config = dict(
    intermediate_size=2048,
    norm='rmsnorm',
    norm_eps=1e-05,
    qk_norm=False,
    attn_scale=0.0884,
    tie_word_embeddings=False,
    parallel_block=False,
    init='uniform',
    optimizer='muon_hyperball',
    lr_mult_up=1.01,
    warmup_steps=200,
    decay_fraction=1.0,
    batch_tokens=131072,
    doc_mask=True,
    max_steps=6438,
)
Each number is 128 + 32 x the weight over its row's rms, rounded and kept within 0 to 255. Layers, rows and columns count from 0. Numbers have three digits each. The size before them is the row's rms in percent of the matrix's.

# layer 2 MLP down (transposed), 2048x512, rms 0.0377, rows 80-151, columns 448-511
102:121135141112218171156101086160127103140092154139149066148222116164186137128155159121173145131141090138096107094131104139101140166106117091132136112093088116123114109095133124111146073122130105
100:171123106147125138094115054061132134153111096169125110107109071149134160090108110097092080156143094176174150163146171140115090162097122122202108157058134149102112135121096197159139117122142191
099:108117139169148135160110131170101142170110164055184070119125161095116142167113108163176094091115137152131116132130097190105117156137127082100139150144119098132127113111164127077113108121078128
097:127140112100127149136154114147147177121123143151069146119100096150087120099119136132141154134148172146151126083100162153115144154136097088115120114112144094048092130146100101101123141061136154
095:084116205125101094164149147154089170110171092084128132143141085162118084063128146148153120138144124100095093136121156140129110128097081107164128165078091180090122203111153172081118127193106163
093:151161103193105104181101119108138145087063125121137169204128114121124073130112130169190090083104096139133147127101125179113135141110145118147103132099142122067042137093143053079110137098140068
096:086127152105132168143092112095096097135130102189082123132167104177123191109138076171116085156049115093129111131137151080137189140161192145129093133155126145152165130080142088177160135089107178
096:105087183198100170165042042152160106116156115114111170122151173137185059118137088132131163165126114160100063118114152114174100097152087087129146043148111106099100090157149136171145121192117120
104:130167157105176139186148144138119141101174065155120140100172064128140111113138129136098113137117106100162116099142157166160160161075099157172110166101110077089141156123130146106161169156134135
099:163139150128176100091077106127168115131136190174124111081137076102141112095185134139112106209134130110091138130080146119129115161150119100137126191084143094134118074115119143169153154074130089
094:087057116126123138134134149135161161143163116113145130099111142080133178124155127176049151092142160115158087098118187136178093109136099152140207173104167161127169108179054097167128096184122104
107:124124113174155123149135120174124139107077131121177164091159116139106178126142163126165168129167168103029144162167097132137075150148119147088165120159129143063158101155103133108144149182185186
097:150096150079104128146122114167122092124089160077147152090136126147185049104137121089104124160119129135065102139139148117165138118153110121116167146142128114172141091146156090191153163168120097
098:096110105118195177120116098137119123100136109141134147114166089155153141146141112117124168074129073139131088089145135120134112126149109184130132158127165176105158112139229104155118128150076134
101:230171152148069180169208136125114152172121112165106120096133133193145115112157101172148158120115155138103079133145079148144120146130101132121072121096155105107119133133144158183110115141153037
093:141153094158160138040110069091125096125106109072137173136123148109154140153135120148138103069127128132117105070130125092136098098135154103116143113189177184123105139132109117127151143147141110
098:076130118126117151150085144126122136064125123112124137163150164068129115071169127159149119107125102124129045100097137066130123138113128121158172189119122127094201109105128134146098111122136147
091:104129146133184180088083129134128149142158106072129117107160124121125143165192162163132089164155072140106186122117125172123102142138161150100158163080148096140136172145128195117138126105088136
090:130120134172123141126142119147112110107072136105146119165119166184106145141150134142067108149139148162116096088204122098073129118120156065115129071158059081096151127155138093184175110143090119
108:165147149098080090101145153159109152105147092037135150109156128075140177147103156143174103119088147191148124139131125147167111078140150097112132074100111100139199123090166131149094139075109151
100:110218088153126145139091199102114109143094154134114149094082136147180163069187139134138108173142152084126121109111119151125128119107179122085082085184087163159134151124141121149135106145138161
099:124237096119083118117099129034131103112124092091161103135155161156144111132178146169104166136126135172079066167122106130127136164127115167159137117169146133183115137157107174150091119160132113
099:054116111157126143187091153141121150140115193082155113114152114082102113110123150123077100091183174104134122137141123120139122145103122127122152144167124048126067138103129105102145131070137085
093:074108136047127148115108192124117088113153112152152140085117117095088164112111179133167043123153067123115133174153060105154103146123154167190101070099101131193101137147121182139168047120144165
106:089145106068176138129120107096156105138146118108107111106146124158123117127109153102127175158167135075144145154115126147154130127187096044101168129171155049120165140173108116056056179114127134
097:103142087172165182163127022064115097099081089100150151092202136176102105062144100089119120152065123135128157132116113136141116102091133154144155102157123087089153134111090142200098107200119093
101:169126114140085184158123121104177090133127152137151144120130044080157098127148105077197148129108134118128117112145135142168090183104103088170136127193118154107165103091118067123153155179189153
096:146131109115161141197110100107041171143131137204134088138136106157152076145158087138102091147112207093084118102114120102140133195149102116178134102187078128195137116072066083201132144100135107
091:149081163168150111208195165113076091115104130097161080130150094108135118149154115167092087122174187087207137137150113098133220089124164147108111118118134070173094158146119106157131086104143162
093:187124135169101103175179102135097166116130136082121163161124108095082150144124149132151098107144117104132150074140142136077133092142103160129118130114145102135130124092125105125146114097126095
093:183091132191096102132169122122136118151101100184140111171179161134164164131117110120118159117165179119118126112183119173144153129114118152149146149161112063153127124164115213201135187176120129
113:112127110137074134144113160120175083109130047140160111098087172149137166155092123103104119144137067144101099104105078127153169176119133118092110174172108093142187114126141117082061186115133121
094:153187114116136144146141152144135157086117129142129153126165154129115111097120173107129070167149161111085090193141137116093135106142138126139138144129130139105051128153091119121161090148120112
098:164173121142112142122128184073161145166085033147033165149124078139097155171136114117119106150117193168149132100172172185171087131086152103111073134120106118088118098055110142139119080093125118
093:102139184159171165170149123103134131131080105133092096131112163090155233113087069093169086186140143170131131141206139155118136140122149097122124193148149145120167102115144048151102129102047084
092:109093125147121140089101078110171150171148127100142126104143118091102139168110120129116158063127164098132113138149152161135115090062157131036181147086218086114121115118136140188111093093114085
098:126175153126120136124124109133098140138121091169133111178192119143161120138108110109087151144130104154180140121164065091102113103098111029118082127112142120185164189148110095144133149125055197
096:191128122115150157127048165119115118112126118161096137104108086132095130137116139116108144122130145084061064111068148129165135108209189163117142104117118119111115170099121154078142102119119148
104:155128158144087113123132118086131147103144151155096093113108143087103092145107109112099094139080142122122184177177083079110237129093101096135054121113124133129109109136075159144137164099119168
104:155134096119098123173129106093177108101153094148134165133123097138101082124080128165110151171117113188158136154113120138068151142090087158041206111137184169172218173129183156117138142121136111
098:098141129118072110106170149169149157107112107124213126177048089113122102149114141158131113117116115139168101093079058156150077139144110150146108164165158134140133213062157120140124161166164102
103:105073042080092088164087094109105094117097108183087093148149119129115076058113151108100126139104079144170159117121162166114144114126100090128155194126152164153110136186122076167113098171118161
095:178139120168114095107101101145118171128100090135088105098091062098094231074091142103162102140094108117117156136221113167111111157099130171146120200123060133098136151108139152103097168156126171
096:167128149080085109138151129139107107111090191135157156104168188156107174168088159095076117166068135132093141122106096134147136157143120183124147142150095102108149138130153149127132159151127124
091:048086111175168119104172089067102128119160155121168137139132111157122154094099128095184101147143089154141123131147108106156159109071122165087149177134117078109134115078105123140113108136151145
097:105247116179129113152112069111162127164110119084171166122094128175069098179114153136100031144077102135126117138104079182137151111136132122109136107173126143144159164147089113111153142159093098
109:145119170137138144136137104111116107171134121120158126102141103139108113187105100138147088163126072085118114124150072126127120140090184121157100162137145073137168138120171114169175133126157109
097:036138100152095135096144073110129103130107140158197142145170169088084088061170149059160141120163121126104142118124140196099099114189084132089147101130083130087104140122131131104117084108090113
096:183158113098068099066137098105068098099092065122165064139134146124139126109146089155161155194140122091111198082117153096077158178153114108103119151109176152078127117128139078100136119123130113
092:135143149074120113158176078170173095093096115131135054128105075142156132060086131174110141093144057117117093148138142106122039152174155102067130075142102141149142113110128131158151149134140141
105:170074110101137168132167122122119100127165133143167129167142106223073157164133185135093182158137113148181121129149146172204125160084149147161164192164139200124083164179077124166190119138203182
107:086166131139094141116143151158142131120127161146124119166086089152122154150141156172149099123128141118168146175115097149088093121091132141145129153164157142118100118143157132111165116077120158
107:074071124128085121129176089145160123174146075079118163178104089100151191143067216097098088123151130145182120112151169091133133136140088152177168151149128164151132153179158098062108198113139165
097:077101124119035145132112122141150130119123026122089122097123165129068142135119119122112116113090176172126120131102124139155203139076143089118143109132125048145101146132121082089166107146173171
098:147154078148095159116084108100127109116118134090160097155146137105092128078131212172190094079106173127123162107103158109123104114145085139121159123028098145112121139148138149161113100156130149
106:129156145151192126122109154130147025131074117113172175125087163106177089097100110082167114183145104112096102084171114144126113153155143119093143179091149138115150152095184087167126122114136127
097:153159120172071100145191101090156158099136153094097117101081140113142132175148130129162112119176142113062153090117129087137140130138160085036089149128092178146136141074145072152042130144139133
096:125155137186171113086101118128073127174123125128119151131100103108088148096089094123097065130115072130103133104161158138102122099115124122132152108127163121090127131086147163108117097172105104
093:211104133155143158153134126152136160116114064096183078079152098120160113157094105188109078153076131146144175166085139100108154117121138148138155132101118125131158125172151095123116102140141091
097:133094104174123096123192079148100244117117098156099076169172099124134177162116095162124185140109096183120096111128144100071119134149129117102156132148107143070173093122106146148137130129104141
091:136031142148101082081133115142138171117139126129157110139172173125148132138148156122097101128058161139139110155171119104138086101133153121150137097130137119123174173172100149145118074102097095
109:112141181130119099149103126183053099142129164096112119128098115120142096157122109135162134109189170115178147137053159110179126139104129089116144125133145133102106086159126090169110097103095137
103:132104168107164161061154119126074124141159151146135103101165090124090172147138132150168142071100124062110115118114138115146145192165128174137145153146227085160125149117098097130128160125131190
097:154097169105143120152166086099099131105165121139089167183124101122167143084214150114162177127101119119145104104153123163139128160125125187109149138113148122095105156108108167093136157145083081
097:145145168110144133120132104158175177092120127077120139125155097124080083137170126118097120096143125211122059092121121158132094180158141151129164123113111098122141102160135141112144082172143165
097:110081140142119175065172091077103087133154104143134154127090161042147162128108189206122127151144086141164121095162117160116138162086118126105070171119125139115126119114144051152108100143142147
110:163177106138128110122144144096157159107125126077149145088081121144169143086139076164126089070167090208133136153120155144128179142129117127121159128169110057147110083180177041128187144110130110
101:127144113124101120137088095174147165147074137101100098098181115101120090161087085088124148189105094132092133135100146117153142130139135082170150168149138131107108104135162142152117114137152148
101:057125110127194089129169125112119167131131124105170074095117140113143171098127145131132158128164103165032137113100087157137120159173151145107156099155150095136139096146098116153109128170156159
100:157135126128105140119142124141122141159091195112106109096097124106115170079146189128121115109174162168204158096113128126133149112158088079087155066148093134146089141095100198169070165109076106
093:146178145113121222094128173125138132160123132141135134102176140067168149182112133177158138118130127106074119166085146099150065105128146089113111130115176136069143114073151132128125146125144159
098:120080121104104134124110201149095129124070113116133112092145141183081097098089169132183092100121136068065147141106135147118111160092171217155085082123094144113051105136144111088124192135097095
# layer 2 MLP gate, 2048x512, rms 0.0377, rows 81-151, columns 448-511
107:127088110100088147104106055104135177136119131171107113105078094181129167061072123097093070143157106171211149126155118127118094173097098126158116153094145157118086130112137175186146121097146179
103:138149136131111127141123120125162144077124113097155130072122123123101132057130115107191124055164116076129162104073094140203153106100145087121114108164092134132096150103138118162088139070094177
093:135114160166155145070210061146138134152125178122156116136093189143077109148071127105141133150162126112170099082100080138126215136095127181150071105149199097125166105109179142148143136112134116
106:162122098127134105160073182108121122133129135169141121091084135097104137168152145092120152115143139111170158131171117121170150099125130132132115114192131017129108091098119058133166116076113039
095:139140186137125142116114123110061134109101095108143095204098119101130085159136132160183099129141127188178141157107112091135155159099098118167112168127115113087085100129100078090114137131111112
097:113135131114142169150098119104095071130123082136078129194216125138108180139161114211163092150043091094139071146134134116145203133095162150128078109168018119116184129111161082192143133099131195
094:082131088116160126081154169076108144096131106123111096127181133134150193170191174117093152107166192132149116163101100125096156126097135128153072138129128124200140125099143072149061116102145091
102:117136188128176156143146115136135138105115080141143096153150130129153115098134136155125119097141089134177156111185166158116121155060141149139098143115094068107153146137115125114181172110132146
092:160127098146180144122149089111132126145138175146177141086121158110111126119107055070094141145164203174145115131178154130151127172133056171135116087094125118153122099156198172150133131166155078
094:117170194082185126161131132083124169140094137113166134181166159154130173157089082176120135095183112136074104109143127094167117054146116132114106069098052122176098124139114074129193207143080170
111:103041183084141094084093101151109110071146117125092132105098133139153085168139116146095106144129137133166137185159156122198123160153121136141130091136115132060134120114135088135159094164164107
100:130103153123143198139176136150125144103135148135066186135103103098106128108132122128116103071214106142216116132161090082152108152126172156083132114092082140073103118162076161142072061135159068
106:129118170089170131072103089066176118095155106125124182112225088116163144102148176190095124124135162109107116116123085114135089140139077122115163122131139176129176113084185162122132169168085140
106:124114169170092090157153154151098202104159103138172100121115121202130122141133076122168124108121120085092119148148103106086144046132122121103075061147093096106137183133091154138114116138121116
104:126089082169108105186148158143127172116131173107119082117085148158160146091168133093092174168123142119123088145150131165135174138075149058191088152116091156070128140142107140122142114128112127
102:098124155151143162111098153118084148058196190102129173121144169131141084152102138090097107103153112115155151129164137123183124141157112115066086147141147166063120099107157127066116145140114165
087:079112116126189106142169129201200115146096120156178095110129153127097062066155120096117126118192169078196106144104130141129172126133098176126131072143082130096113089102131114130163118129157142
090:112175064087146117122096150137174098101152103052100138093128153137164129109134171119166122145111134178068086127084125092139090102141117123127144148164137119106208159093117124145053120110144120
098:162112213182120157132095144110138092132194116124075113149158089104082120101097120113095104084174122128069087157134075075058066127152131164083131146162120128094113064130121133188156131149130104
103:048108131098137193163177128142141099090147118143138086131085138137100133155106146152116121094137081187168137107171116121085092144124105140118129119140173059130160153140097121140138154099143142
103:098188116125098163122103193084153128155141126128076164127132139156108123154147140149153151146095167166095090241136093168108143075115056168144089110212134120157122110120108154122108178127098140
097:058114134197146089139132121120088175118090129148140093088135085116135136159076134147051125147164131117153110106188123093183158120127092149108200110143138087149074083138072057077150080157148083
093:113147109184085148126195066093113133140151107107158091140129175179130103095129123133103174146152164135116087092143162136171117113145092114082176114151130160025106072155112093118131204182068120
110:112098114138119092132096028127120201193106103144124191187053115151136189121140130107125110148146161121136117122132167121152131103139137140177124147070104098143124070186112082131138107142135125
105:124115078152131115133205046062115166101134138138111107094143121113079090109114066075101131161089121116112113123106131120151125154099142179155188122159128100140165105109093130204140126145153115
108:121151196116068125152178052151105112098140164129095055150100137126053116123131097156106105112134139110126130120113114097082125095137133157138156061120141119141068170093144120101118121142115080
099:046121112061115133108133144175085146126143109156126095192091113098134140206196123091157155148153099162124119105113142184169116129081146126129103125087120141099096150153156103163086124136074112
083:130128130111138126160122112177174111121093136146094144121113185121143143160132132128148134117120119174161199063091100129105064145169120101114134124156178165142108133139153162053084143172127109
091:153191125158147166149122150156073129134115119103122142133081126026117097134118064166059158140091170060087124134116150193099176070125174048115106162136127117134187110157113122187079088085141109
090:150119190113184117145142141148146115133102074074161133108161179151099131103063153171123137113139170091086128158149125152151122141125085113105117145122155126097148090128148141136152158143130142
110:098127215097136062111140107143114080096131173099176149111138122124080137107137185094167108207104093137169141166117119089081106175123126168149151178065160169115134132114087150092164146107160081
100:182191138123159146117109147187134127115130162105157130158141117088125140117127147127132126154163134105063112204133122135127147111068136128115172125123121128104106139153125147115139063167164114
109:165063163159140151145134095161132100128099136138145143114161173121148132103120176076126082108150042117118089087080127136131150171125049144124177110128188098166094188185162117114068094119172156
093:103195087149171151173159096134151133149110119180114148081141191078194155155133108151085120164136162075146096146134091157126171109156161159049098133140170174116125141136109100181161149099108104
105:184096149130125130158151159080115057100134125137137131134090120203112169124138089101140100131131125166170115143119168112177143191192089092188052133131091159121138122143094123089100097179147172
104:155196161157166160134143092114051171140140125194170154154185127120151148174136151075076171164088131121134102152141088167086129092130098105155071157103127101100107145143134138147153154157121140
101:122125137078090190138064129124103147158137117137140104076158084105145137148112091137141112096101156132074148141116113099156133147126162071101132180136115072132134107137174134153108071125123194
104:126126101132092153087160069113157086043101126124183123052144127139166087111126103157156121142087158111097141198156086102107103146069090110077162114043118099141084085104143166155160107077091111
106:095175149114121158122123139137145086120145126125158118108141147172116105111128134154090124128139209150144117160165177099102115154104102078176169103091093154120151137160136065143146153096134135
097:193109098151130201155115143172088151202165178063091111120092140185157083138108097186076141178109100156134136135106100138154130061101131153122147180059151105104125185110148072178105096112150122
098:079168088159190144120118090183099105101122158153158114083123139119158164106116158148098142096159168170115068083094155067139111152168044105086119114147115142056112119149160135069144147060051119
111:081056121101139141100181167087170086141148154121167132143182164192147022175163106171106130136144130170125132135062139112146132099159114081088117054100151123165129121120115103133136100124122054
099:105117165068105158154102142149075093105111167136098136108121159093147143240107135086082124156076131134146149136122095193167130165137148173099138130164126094120133161048191076139171119106129148
098:114084124104146141166133089084140147171163160084136135129138188157158143104140248103140086171151136123118097153175143109143138080119056109100161112185140100076107118087110162102154094139175163
093:145165135125177143160122099088064085118135127121107102096122149138144087119165111114102026143074091150136088133094111193138174134138144132111158087121148103137151146144144144133141141113102082
094:099133136131122137098146081124055146141101119114154136091133086163088148148077077125090097138106073131165127136181159079110131160112105182185122183090148087151123065158130098144133140193191146
104:184135173131167079111097164137104117107142112086070086094096089143168175129124121184106127156114133093131072125135148082133162137185126142165075161166190142154175089134141146140146168145124165
099:130090118145166144197146167134138175083162156146127156094120139125092162165155165066109115112112151205153075202119139135158116119152109178143145160132075080155151069120115115156122163092070198
108:111101138100119142147187095139178115102093131141121110125132153138127123079091178188149143128147022088170120130170158088111088131180152127092121105136101105190149098091100133124145148109094146
098:097118096136128170152078083145131115158179150139100110103091169162124103144138105153152120118141094056128105142174098168196171162107122119121181166154121113158148101115123151100161122179143085
104:119168091123154151141087149157160155144160130053127144064073131178079169157163117154122107131099104163113169098103131166083178167113091137084115146129087149157092108156141119095154141156074132
107:092112104068139096166105177170142163192140094108105088201105075127096133117081166116135111139115159088177129147093092090168167140118123126134157082158080101122179100112138099152167079109142140
094:108165151141137073130144087176148102154176159162138137142113121073177117124165148125111157108156106130057132127139081094155132055115054161068135126158079180124099110083123108087157129073123137
105:105074178106127114157176127172125140109112108114173136074146125104167099126163118135156105073141101140168084182115139113133167136161093127118092125175167102070089126124115159106147072140153133
109:137152138121113153149121108146170097119115074134112130129143096145176047125086120109126109155132091093114146160142117199116124168092125099073114185138065173065150101085187088120118164173104174
094:113160080136072089146193099114115123120114133129057112133077121083146115158138154166166086082120162131127160084124106109145117149137161119116136079159109143135198115061189092129079110152091148
095:122119149155178070092059081075117096165109177116121148134116114187103127147078100118096108150091111087073142127114177130118075165102126104110187112123072122114095157120090103192101121185143099
098:069140136108118088124147106110164143122147164132099180136060144159115135116086101051183122147136100115166107074117121116088075178102104154115116141134112133117132177107118178134133122135147126
105:139120144189129114126101085122128190156121108151059114135118137158118173163112124145115200173117099168094095122069153129108111141145165097098158085156048143043220095154139118128182114125094111
091:158188106113145155099147135086144125115142143107173082105117113082107166087128105084113206136114088161084055142114117170135038175148128160117145129154182063143163058092127130094150122186102153
106:084121108101092150119157178130188070120088131150162102103136076084118169149153113149125101140104163115088080110110139109133153139119139154193119139053105110145143172136147062118146152176199160
102:111127121120106071090116155117087165132133087130136193142155146148137144198180122155130101150126127088121111101126122081094167106171146111190134074111138210092109106121122109103175164153109142
100:174169154100133129172119135117140123116140122166089156166114165136146117127198121144209198160139110139175097107135138153115165157107188172064142142146125075101162146083149167102162071178126086
103:139133158052133159144127129218127134079078116157152124107175131109073066139149142131123112052138122244150089118125132145128112138127203142135144123099113129142162126175098141103138092133133183
100:121127136098160164154189118095118086125112121074101111088084138079161215086102152171119133122153104164168114086146124148101147141089059110114065148133085109094075136117115119142102075094128117
116:076158205124129146150166082084160168106150108150083139154140106170151113159139061153108118103079131119190140117193067105155107143132151107132136045092123106077059158069136211112208119146150112
104:082120132138116149157115155159125180107150096143143099208086134160099156137080099124112102097164115126166179141071166125124138143135075110147130074171138142142132135144100146151137128127103093
098:071113105146173129085098154126126160111097151138096140115163087114156157079093110152109143120110086144082187136147122156090081121120140139143149101122157086156101104184099109192176055147163190
102:060133145101139139124187183085132160100102166096108175128155097163117111182152164137164103189127122142115084094104107149177143153095120130104163127117082115107124115170153156101165138125140152
093:081118159051090107173196068112147138082121159151122139114096193166195103115121150172089164148070126068135103080143106117083104149154130141139092137092109143125136186091127098102132107151095058
088:083138120137120067110116106169119050107064115109138122118173119085179115063143170059107185097146065127151134140114133128113184139129096145065124102018120095179091079111111142181135081171236145
# layer 2 MLP up, 2048x512, rms 0.0377, rows 81-151, columns 448-511
084:160135136114146107124134120137156107097121108087131119158111094104158092122092166188137153156097126074112120087148122119148165177155197121091145075138087094150114197159143137096139149116118165
108:083115153101147170169113153093188105088080163117152132113133110117125113162109157149136134158123116142174140130183132067062111103158146124081129059100069146126139146161193100142116094136196157
101:154064161135166114182064102092125066124082137098127086125119074160110092147161153151083122126131149130084143149135169086090089205135100108101153152100139169134172124175173120137136105109121116
095:107140130133136148171107149111157125174094120162175109162089121081110157062117140156136139116137199121178139025117167177107089115129167167100104095180090209082096076131161176110140102151133099
098:122122172089074115149134119119074163106101147152083103051171128123158054142133196144110170192112086129067190093146160132115111117148152145157184118127128112155145128067127144130130154121093140
085:133147127117091109103169151147115098085118209117107144099143163118155141124102102097121166115125138118071154145170148078130099171129094181078180128100139113132057157146126119168134104156151094
097:099163140101099140111128119125123149196161138090107055122092060128178152144171098132124094095109130086090122107038093174100126119135174149137140184172100069159129151147117080114136099143170169
092:134124107074160130144142164200174116117080125073098167180130112142149125102124116086108153077099119122123131191156127097118108084121097144138064152098144116090152140133143125149142154165144152
097:142127114131151073164121116088110134138123088143108105138145125121139150137123132125150064197133179119111101126157152159127103076031120112111147084129084118114092164090184104205113150112117175
103:121159170200139085114151134116099130116083110194113119210153148153114088184113100089184120157135090156102138098125149085115180140184123161100052140137146125162109157102126180110132155080118175
113:148107162191132149151079164159160129174091098158157172131175152102120144060123117136107151091101125174118162205126132091166130139109104067108134123156105178146123145085063139078126123112088095
098:140120147105127089078124097112142061149129151113106125069116127144183114122144097128113143163053151134165125190137162140095122088162126112160156125125167142178157100159132122172135122145092103
102:131123151123136117120170112141126150129093177093155119109175084135129153140092142113122042176154139175101102179177090143106138163112158114131106098126163122152128184059148165121151138127193158
103:143102183166102124141164174154164137102125128091125087135077113154151105058077181135079164116058133123130092128184196082133184120150130117149121110140172097122125141179149132159131078107151091
099:107135183174122125178119120165142171187092144046138111132113135110110097092123115115118092098193101151177178082146183127141179118165161090095140137125100172102171108209149110126129103183122094
106:127151139105158136177166073145150119181137092119149117105102143126171106099136111169159185131137152136101171134148108173147121155159139092094074068203091148115043170099135113139135091147087136
097:147100111148090110201174102164194082107139096133154142100113142126116112066068103094168152094144139130139076188192136133137130138059096125171097134140102130069121125121147114119132131144138127
093:172170098144085147124137155112115148135107174145159091134197134121133077119133092121132142124137125086115167102087149098189118105102222162132108142130110202180112130139076126138158192133149133
102:157127160173119153117141130137096121133084110119074154153129127057161119117090085142160084128140134130168167119096134155232050080129173148067123117164121128168192095107140129092142099166125137
103:193114141164181139081125174122135173133145108139171160109164161139137127127115073099077118120091161187153120135148125152116103175104126184172123137141091164176175139076148144099085131152141154
098:143140182110115111141142156168118114130091079105144088139130101131116090147145218125077133113151195154156079195130148173108150138136090150103103111143146120121142153099157120120171165127132084
096:067124139122141152112157095101138165138126103124190111116101115102084108091105158138202138101114121171116139167141110134075167106173126177175127061089107110158148122091137103107078103083129073
089:123130076126155178145125208138131140109151105108078172136168163101133139065124142086079124101149111114171099156102106178090141058144164077116104102180152109151140044179114148090155185135147109
113:150184153086108136117080094118108144129199165102114129153110135118107126167118155062043084102118164076149168144097126070120134153186170090137114126106125120141121121139067093133084190102136172
090:156145208119097219118127150069090076162145135085111084122165135148116118070131124084096108166094097143101110169149153137123068155086134179181154149120152090204138147086152085115152074102083098
097:096090109095113186151119116127170126139065107154135107122081113113156110098180138083101113090126162133117129098078129196063097122114183168100110073087141138115081171131136077130174169154156103
102:101174089132186154115087116173179114068142119144121127164131105162172143109120196123149140140111148131093086120118126191151110074126170151130113161131159098139146141113123145115109167131085117
104:116229077104131126113104105118175153093157115159104154128143099135122145103135143113178125164124096186102091086124174095089070163128138126129156167119137180085155092168129185113139164137101112
095:113113075082148127092103154124173132136104138091104089116168132187087112120150140122159096145052152210157130196104089137175087128067121137105135129143134103139131140207169143172144097073191148
094:167135140072086151144025133131126120099117118144144104177144123121113100139116125164102109176176102103139126138101123133110174144126109113174109097108028154093126131157136124142135135099169179
116:114153096127102148090109137086139096151137124140146101110135112167105143117160138077133127131140083164128148138097097120129129106140126137089126160096108106136168156180154127101087165116076180
089:148195157131143129156145134086116138103122102127137088112147137098151143098082120102104107180087166117080098130167154112104157119138141152143177109085145130084112125142139109140167104120118142
100:110147105150153122082188132124148094130098101092151133163108153193119106099152108143121164096197121105164099152139062101164090155165129109181149143098186184087113127090118088045128120088143111
094:116149123124169114103129162159152143118123094152138156081192098095110154140151139072145179122090133125076160130092149105141148167129095213106201142099112133144091104118185149141058142082081150
093:107151128174091116115102147148121153106149100132165135100145132146103138166112095158155101170115046099136116155177091099123092179145152151176100061124109208172157140150128120103142146098121128
096:114071123149104172132137131136092094118184132076113114106090158193167119063140129119109101202126064134099112162091109144098151106097046172057129107150166168146132147156144131090114095111117097
094:120138122211109135069143148187125161163131190123119150117198114110142193141123091155168121098158130144156114158124111090097161099167097148080144107155087093140137108114037111162101112178153118
105:169168089103136098117141100088138138100148121136120158129074143125136133152139113044150137080070128114106141162122114137124147162138077157121120123126062136110110151085113091142101133146099123
109:117154194168103111084133167080096108139158169131115041110170201140154153116135111192094130135064129173169099127156158105097150152095161111074148079117120151158210150099156114181094197105097148
097:094136081123140129157078100118156090119147145158094061148111118107056124097138145044067176098175116068136162084163180156135067181125099166110144145140132151071107085118138122111091121130168138
099:160102127160128097077084126138138139154096158141201162139090079119186120116127056151044136103104151237130099171119140174152098175069112140126105142126171162103164116121138167188157150116160125
078:093128118090109139101160155159181184144119103154116170072082101180060107112099137151149131117186171085130103162148163121153161128137163130159107125140088182140137071170159118175063091123124117
098:137119140149154161097163161166107179168173118130116114149131095141109088153117106110190135071169106116166083149109137112127151161156129121154128079150087150153119115156124114092095155166133179
098:129151188085137121143159151165091215094131108150136120083101181221159143079173193070132154169095100092100151122165166075103114108124107078144132105141046116134146125142189129092170125131092134
091:100137111171132178113111082190067115196107139092125174104150095138149149119052151145142125149152137140100129140111144117124110160147177112168137137126096160152153102104106141136114123120143146
095:104103168138141161129124146047174102128126119132119155143123078139065151178094120095187056096089049195125154149078123125142161159089140123155110137147073076154182134107132114128133104136161125
079:095192190132130119157128106094162071107104064151133056082081118119113126069125118170179125087181172158140138149116165119123148136165119113158148159161141177112137123105193135071106154109089190
093:134146171136143076112108138110140143161108113187110130091112105103131153159125087181163127110129129134185115103111114079201125155120160157088127157152110127135073106105162136127163140155160085
077:062146148099154103153157129105103146083125146109067159135096125142103177116215136131133150157197139135140148107144152137178091106168083165173088140134097101139105090140142139131134102132153174
101:173113100134172160062156139124110116181195130134147094145137132189091054146166132056170129124144089120090098129180108173141156129087139143127129137160105134155137156152170169173126134113160173
106:105118114118148144102089138173100192116162173128145150117108145103115161160128172131094115139081167093109153088144071158040156147105095129110134087149135153128051129166182133097126140101104167
109:106111134177120120125182098233117081137108146101132167102134090077091162137136126128084168152169127195156118164141142129090153088166113177148140118140172113120036143155156107106107116184158141
099:115108123127171114167201102098084168133063091140158097139156214120118117087093112105130140111156096164088091093163161123129167111125141081114172143095159139111127110118145078072089105150110102
099:161046098139122119164179132137148098154155120105124033168086167190191064152175103096094157140177126183143143110157146113126171152154150113180136085084139134098175093154148139148103145161101131
105:110080157089123158103169115156081105125103117111142165133160159119101125058133095155174151116133104130103114110102085133136120073159137154059102116127163123180086125125111139134142105142113113
091:122103125106167177080069154113117123102098090102103155187155111201155110092127093160125151138155100151078149116103136157127122131153170131141141115142088112139078072115136087090122121152101122
099:112207134102147120160119079135089099138192166170178173107140113120111128150180102135200134085118090147152114166184141128115120142068149147175099135152096111150120255098141151098138110143141084
096:111140119118115079123111108047092125152106121153093131098148156155119144114133154106176179059173071097096133089119156097191066204157084088131142161186145134105115187115134148109140125103110099
090:157131176122129119114117153144159154123139176128120156134110142144148043133167124096113140134161193144157175180143128150227131110110113180152120139140163160118135174090124158119128095120112160
092:097053111115137155119159146114112083137168136090152114162154143113113085097116159124172103127110111178116093126155165130174115110180165183133108156167130162144195130153085156097117057132103105
109:150134142123130100121175111128139073146119152149159109132090088170130109105130104101183168100147156078136147140135124156149087118097127146121139089136146134076095146183137113086118111136097096
104:169096090123119125104139134143103105140048197088168125090143104118109204121158083161161123116117131202181113153127144136180187175154115171113079129166129131154077125152127149170148158121091102
098:114166143147144127122075152094158111136135152106087096117072115140106122121178128077073145163155127155060115174158103145127062118167107165135165069080129113057072123125161155151123144129129147
095:171080120143155073130107093152121101131127134148171157157125094146118131160098095153142135169099179059149174093112105153083146113189149144111135097131149151154095182093122103169026142122163132
091:145146110102078106126125108122115105044132075129136099078116152209159090127121103101128097065137168141121157076120140094122112134109159183153144138153065158110109063139156189087089100143091117
105:181153165112147090103144131167120170126144069119122135167140141093108171160101092094129097212148093137164055102106142202107141136185128181132121099132135078114158127084182043147148173076064086
105:152099139139135197124174179073089227124101097171157135197152114142132149121142094189171137123143101132124103127126076129080141118088077138183109132126095120122168104141167134171093112142145125
097:132141149125140111177150172075079134099150111095129086106102160147149171147191091097124124091180108120065161109156088126137158142088135125145142092147154139149164144147096157096094094177111081
100:127122107194084132138161077064166123188160129102093154089184116127126127076150060182138102088170127181168123101083113118164105142104153095106107126120092105164136088092089144146084113150111126
098:113123112115061189199087185125095147146124132130128113152140151179135112131120136132079129120152123129140129132154131106125153141147141161152056149164096084116118101166125099073132100147097084
092:143138155189094137072127118134130185103120137045163098117110136193164090185208117080159143086160119177106142080120126133078128153154109175125082155038172091165107096128129129167079141145140135